Weights of a small GPT-style language model, trained from scratch on English Wikipedia.
Size: 14 layers, 2 heads of 64, vocabulary 894, 4.16M parameters.
Architecture: rotary positions, tied embeddings, attention and MLP in parallel.
Training: a variant of Adam for these matrices, 94M tokens, 5707 steps.
Each number is 200 + 30 x the weight over its row's rms, rounded and kept within 0 to 999. Layers, rows and columns count from 0. The size before them is the row's rms in percent of the matrix's.

# layer 6 MLP up, 640x160, rms 0.108, rows 334-414, columns 40-79
108,172,176,193,191,192,239,172,169,193,223,238,174,202,156,246,211,234,178,207,222,211,192,193,232,146,161,147,222,147,192,157,212,180,165,184,232,184,171,194,186
097,168,197,189,209,132,231,208,208,187,125,235,199,198,178,228,185,174,181,144,175,184,253,167,209,223,187,136,191,204,179,170,222,227,222,194,172,153,264,225,194
089,168,132,167,205,220,190,219,149,209,254,171,146,201,189,224,219,219,187,170,218,209,183,206,195,211,162,208,212,173,234,204,286,217,199,243,155,214,186,163,196
097,171,191,168,195,218,213,155,142,224,191,211,228,170,171,191,186,213,230,191,203,177,215,155,196,244,184,147,210,157,253,177,188,220,161,180,237,232,246,204,240
090,196,178,225,208,218,256,186,181,172,237,140,186,228,167,171,241,262,141,211,219,162,226,192,182,201,230,145,230,161,230,185,173,141,167,235,224,214,216,243,135
102,182,164,207,269,243,175,297,240,148,193,198,207,197,208,243,201,213,178,245,240,154,183,162,216,178,211,214,162,136,216,176,175,193,201,208,176,210,215,218,130
091,179,206,199,210,300,186,172,163,193,248,220,225,181,250,152,152,207,223,232,221,184,181,127,232,141,138,180,207,198,202,204,243,166,169,182,209,185,177,161,205
106,127,176,194,218,199,200,233,205,218,230,224,234,165,197,192,182,191,233,154,190,217,173,114,186,201,196,149,175,204,246,177,227,178,202,158,224,170,199,191,200
101,182,227,192,194,237,195,224,138,195,237,170,138,213,193,196,210,180,160,198,156,192,196,253,183,209,203,183,179,106,203,177,182,193,187,197,158,219,184,156,200
100,162,198,141,217,204,217,265,224,242,200,264,220,242,208,213,169,207,177,209,212,176,223,145,182,210,170,181,196,164,196,152,179,275,187,160,223,190,233,196,195
094,188,197,139,211,149,251,140,199,193,171,262,210,152,149,176,217,261,228,205,177,154,192,208,235,217,214,162,287,172,215,174,178,189,230,251,164,225,165,193,231
098,217,225,143,174,235,185,211,163,202,205,167,188,190,231,173,199,181,190,172,266,198,188,222,203,234,213,202,238,209,214,198,171,168,210,216,139,217,215,211,240
100,165,144,137,224,200,217,217,191,136,152,136,185,191,241,267,162,163,171,208,216,165,182,213,208,229,209,169,217,166,190,186,183,186,273,157,194,173,166,189,227
094,166,202,173,160,170,207,235,210,197,193,200,241,222,165,231,200,227,217,213,259,225,181,153,180,202,187,211,230,160,199,193,210,168,159,187,231,177,182,150,200
106,235,174,161,194,199,232,224,197,185,213,206,181,126,157,253,238,190,189,194,180,226,211,200,249,158,210,153,235,171,208,193,276,256,210,140,270,220,143,182,182
095,207,184,231,218,187,217,236,185,223,210,248,158,195,177,201,175,201,215,184,218,191,184,167,250,188,195,140,199,250,175,209,181,203,204,218,210,224,256,215,228
087,176,220,186,227,167,225,163,190,227,160,183,177,202,241,192,194,175,216,198,252,201,233,163,259,181,221,204,163,218,173,125,194,214,186,159,202,153,224,202,234
099,215,228,148,234,215,192,193,155,228,207,190,140,185,228,138,230,205,202,212,214,188,192,150,199,225,169,197,176,183,255,159,236,208,246,177,170,160,203,188,187
103,176,165,144,202,196,237,285,217,208,183,166,200,204,150,223,197,263,227,159,186,199,221,148,199,156,164,131,206,151,134,208,243,185,208,235,235,221,211,152,186
105,141,245,184,221,189,234,218,226,176,192,176,205,205,183,219,184,251,186,192,166,186,218,209,180,174,148,221,151,139,205,195,219,179,219,229,229,163,187,234,176
098,134,214,202,171,223,196,174,232,211,165,142,218,102,143,224,206,231,191,165,218,174,222,183,171,220,186,170,200,216,193,174,185,147,181,225,165,218,227,189,207
100,235,175,181,218,202,225,177,138,203,223,252,213,181,258,193,232,199,188,210,190,222,192,190,194,173,188,166,231,203,158,195,229,193,187,184,184,204,207,181,210
112,214,214,161,213,195,183,242,203,171,175,204,182,161,233,235,173,213,184,182,214,200,174,156,184,201,220,206,270,246,190,202,220,211,246,177,193,240,204,191,130
099,145,207,179,202,206,186,211,223,186,166,196,229,195,204,168,216,132,175,203,235,136,189,187,240,189,177,212,199,173,218,182,201,243,186,144,184,194,192,214,212
102,166,218,186,189,178,189,244,259,200,186,174,167,192,180,252,186,209,182,250,188,222,205,104,214,168,225,198,227,117,162,144,218,266,235,214,227,179,202,182,145
090,237,223,183,190,235,223,192,186,212,190,244,162,157,230,213,203,179,184,249,221,175,245,196,203,205,157,205,230,124,197,173,247,203,205,160,194,213,172,153,144
108,209,190,128,231,169,282,173,189,183,157,195,205,182,205,229,173,216,193,207,195,151,187,212,251,169,198,182,192,153,208,196,250,195,191,212,219,202,148,214,256
100,217,171,179,180,198,185,177,226,197,185,224,239,144,169,214,198,228,195,223,193,160,220,216,203,195,179,165,223,171,163,205,268,214,258,236,230,223,203,183,262
097,150,228,244,163,174,262,176,162,182,154,195,203,208,206,154,234,149,172,219,241,195,176,164,259,223,143,181,220,192,162,230,235,210,204,214,181,177,183,269,266
089,197,219,199,141,175,255,211,204,122,141,213,132,204,249,183,143,199,209,196,212,182,158,169,210,168,207,171,199,194,196,220,203,162,192,185,181,156,223,192,201
097,201,219,186,199,189,251,212,197,124,149,158,157,195,189,175,171,222,195,198,197,213,168,169,246,184,141,188,221,172,159,199,201,135,199,199,177,214,222,204,252
108,239,204,210,146,213,262,175,230,132,210,192,217,148,201,169,232,177,206,196,210,139,215,216,224,181,167,207,165,179,262,158,202,255,200,211,178,179,220,194,221
105,207,204,187,234,195,210,222,171,173,166,170,216,199,189,236,189,232,155,218,206,240,182,167,199,196,168,143,239,152,227,207,204,206,237,224,211,167,204,247,202
105,192,204,186,175,218,202,195,166,179,188,210,218,200,216,187,218,230,137,181,155,171,235,202,213,188,211,113,277,137,176,181,212,187,203,156,231,184,217,182,203
093,128,207,124,222,204,231,222,241,238,221,203,220,162,179,230,211,220,186,121,158,197,214,166,222,188,151,221,202,204,203,145,202,220,223,189,221,166,240,166,170
094,198,147,190,229,237,218,202,213,190,212,213,217,195,177,194,139,199,206,241,215,203,135,157,220,208,175,179,169,172,182,170,194,179,252,194,163,212,221,237,234
104,179,186,200,228,237,236,181,234,151,242,222,197,166,227,204,255,246,193,217,185,162,195,166,163,154,227,203,182,241,219,199,190,219,254,171,175,138,216,215,236
109,216,175,188,205,201,226,236,208,192,237,204,168,140,216,182,212,280,226,157,205,232,203,161,228,211,201,182,198,171,218,190,198,195,170,143,184,232,208,240,234
107,142,182,206,202,202,253,234,248,134,155,230,245,189,177,251,169,224,225,184,172,191,187,155,208,210,138,181,254,142,247,165,238,211,215,170,191,261,180,206,217
090,200,249,199,160,240,194,179,181,222,219,222,196,195,191,149,214,212,190,130,173,151,188,154,218,206,198,191,181,237,133,193,220,193,182,187,243,185,241,187,219
108,214,190,204,205,203,241,197,174,150,180,169,198,194,207,241,233,196,174,186,259,189,162,193,164,177,215,208,241,232,209,195,170,182,234,174,176,156,178,169,216
102,201,211,228,207,197,173,258,178,159,265,239,191,205,196,187,172,195,161,177,195,232,211,201,270,140,191,207,201,171,216,232,228,214,187,216,196,225,181,187,179
101,190,211,208,209,201,257,145,173,200,141,184,216,219,190,233,205,249,153,146,199,166,219,175,192,152,151,171,185,166,205,218,198,138,211,132,180,222,173,181,187
103,195,160,211,245,247,252,273,206,232,201,202,245,200,195,138,149,229,234,121,162,183,220,198,207,196,166,187,207,196,164,179,159,232,248,160,160,204,236,184,202
108,214,205,158,185,198,238,210,169,133,266,173,177,177,253,161,215,178,176,157,199,169,198,216,219,242,116,188,155,203,237,199,211,225,183,201,241,204,243,183,189
101,152,131,166,183,249,224,176,149,193,220,227,214,213,157,203,163,197,191,167,190,211,174,154,163,166,177,182,190,195,201,229,218,152,214,194,239,225,195,206,226
097,171,213,218,258,228,224,215,167,175,173,200,248,245,179,193,244,219,187,200,191,191,219,168,179,185,229,209,156,134,176,142,178,141,227,166,210,171,173,174,217
101,151,171,179,246,209,142,214,155,209,168,218,170,205,201,215,238,190,199,175,176,194,210,229,180,206,223,196,178,168,185,212,270,206,192,209,175,204,239,177,234
105,182,263,162,215,215,219,198,180,197,182,260,182,208,141,206,206,207,202,235,183,191,228,194,200,207,167,176,207,168,180,210,225,181,233,212,224,235,175,217,214
095,213,161,187,209,188,165,230,205,196,243,215,207,178,154,204,189,219,213,166,223,187,195,169,172,135,185,218,181,188,225,238,181,219,207,188,161,206,229,200,184
085,155,184,178,192,190,126,207,128,210,208,200,183,196,201,224,177,206,208,208,219,240,154,178,160,233,171,228,182,164,215,206,266,194,222,221,156,167,168,161,189
103,218,205,222,243,210,166,214,181,137,180,205,188,156,175,226,206,161,188,181,163,216,184,184,261,156,213,189,170,200,244,194,231,172,173,174,227,262,216,217,217
094,185,200,192,209,248,215,180,196,229,257,234,180,186,168,190,166,203,175,193,232,155,164,194,171,208,211,246,168,152,201,202,244,183,221,179,142,244,160,241,231
103,203,216,260,201,176,223,193,177,165,166,179,228,193,202,207,224,190,184,234,165,160,222,219,278,218,155,161,209,172,233,176,217,189,235,218,197,205,185,137,195
101,205,203,216,231,162,225,222,185,142,163,169,234,186,211,207,224,178,148,168,199,185,171,178,200,191,189,164,152,190,228,227,198,215,183,173,175,233,188,203,168
093,190,191,158,177,169,186,215,250,222,204,223,247,148,191,237,199,184,157,129,226,173,249,229,222,184,229,176,245,169,226,167,223,171,164,199,202,212,174,195,146
107,186,227,128,145,199,240,214,209,194,206,195,203,139,155,196,256,227,179,160,202,177,230,162,196,159,211,146,177,192,161,179,249,176,206,187,224,216,178,200,186
098,177,210,231,200,247,193,218,149,177,174,257,223,199,234,208,160,229,181,178,166,233,176,162,222,170,214,191,170,193,137,192,191,173,230,185,202,250,164,211,201
087,139,155,166,215,230,196,200,140,192,245,221,212,201,238,153,160,201,202,113,197,212,198,194,238,156,245,194,157,149,220,195,199,213,212,211,193,210,243,212,205
108,177,203,207,172,181,207,215,173,171,232,223,121,166,208,206,224,214,181,191,178,250,206,189,254,228,186,125,213,183,218,187,178,209,204,176,238,247,140,206,164
109,178,225,179,217,159,163,185,185,165,208,221,158,233,244,246,178,214,170,179,223,259,195,223,192,225,187,193,167,162,136,216,226,237,223,189,213,202,201,153,184
094,232,231,182,169,230,257,235,210,172,112,181,191,207,160,222,224,181,188,230,243,140,171,203,229,194,217,186,240,181,221,254,255,153,163,188,162,253,186,182,201
101,210,174,155,179,228,232,155,189,183,189,155,201,128,240,230,230,170,180,183,223,181,194,217,223,213,239,196,228,218,197,197,292,245,236,180,165,248,205,226,232
101,182,206,214,186,237,250,211,202,179,236,215,174,182,240,163,236,256,224,189,195,156,208,179,224,242,149,216,177,214,227,137,187,216,203,140,195,227,164,139,169
101,198,236,196,218,233,258,159,156,191,171,180,179,166,214,189,205,287,105,213,183,189,225,234,252,207,142,200,194,177,205,218,169,172,193,143,209,236,163,194,190
102,161,273,202,197,237,214,244,206,187,158,191,205,218,141,178,225,217,186,173,143,137,230,181,195,173,217,181,191,146,206,243,146,207,172,195,222,185,207,185,172
103,197,225,190,207,209,151,212,215,211,202,208,176,213,186,187,271,178,170,202,185,209,246,185,223,195,212,201,164,214,177,171,159,170,241,182,235,158,250,157,222
102,229,241,152,223,161,192,210,178,180,239,219,238,196,203,209,217,221,192,182,149,181,191,203,178,182,166,214,252,213,192,205,176,204,177,165,205,192,247,227,208
095,164,201,209,271,202,167,243,209,231,183,241,228,245,155,220,215,188,150,193,230,152,188,206,204,239,220,154,182,146,175,203,229,239,254,248,199,219,203,183,183
110,205,173,192,257,230,205,235,194,159,157,218,200,161,225,210,191,212,178,237,210,201,184,209,216,259,232,203,201,162,240,156,219,217,216,213,189,229,142,200,200
096,199,232,198,134,174,212,191,167,191,181,161,176,189,190,182,260,219,179,160,179,188,221,194,203,151,181,248,193,193,184,211,196,188,224,205,182,242,249,176,202
095,188,189,241,202,179,253,182,246,169,241,171,159,215,261,200,202,240,224,148,229,191,206,187,223,201,176,230,166,207,202,166,190,188,251,269,134,212,166,185,197
105,199,181,195,218,200,204,196,224,102,183,205,182,194,208,232,151,288,186,182,216,189,174,140,228,206,167,148,234,189,187,160,223,199,205,150,233,221,218,191,153
095,176,208,89,181,150,188,197,220,179,209,230,161,158,190,163,139,158,169,224,179,199,182,170,199,209,232,213,208,211,216,172,222,200,214,219,187,177,221,159,205
097,196,180,239,175,197,224,178,217,187,186,223,165,198,243,194,226,129,201,206,228,195,230,214,213,206,200,166,236,159,204,200,194,185,217,169,173,194,232,174,179
100,194,184,168,185,224,216,218,191,206,200,246,214,220,240,219,156,194,134,151,164,215,221,170,208,214,174,175,245,156,163,202,221,191,135,204,180,237,222,194,224
098,198,253,191,207,243,224,209,147,230,204,144,215,211,195,187,219,185,188,187,191,210,132,136,185,199,189,188,204,151,175,159,259,187,219,207,160,199,133,257,230
099,214,209,181,184,212,234,195,218,234,173,148,249,210,179,174,175,191,186,209,203,232,217,171,134,208,174,227,223,173,217,188,223,191,237,174,127,219,146,233,224
101,194,148,171,241,186,223,201,158,241,186,201,186,216,239,211,176,170,198,229,198,146,219,178,240,255,109,169,196,127,192,220,212,219,194,173,142,136,197,200,190
093,192,175,222,211,211,215,201,174,231,208,186,215,217,216,139,202,207,198,162,182,173,185,188,185,183,174,231,206,190,200,146,247,244,159,187,197,233,193,211,170
094,158,155,203,171,229,195,177,207,221,169,211,259,177,179,212,271,200,182,217,171,152,214,211,161,190,207,256,262,187,171,198,204,224,162,233,140,199,251,233,226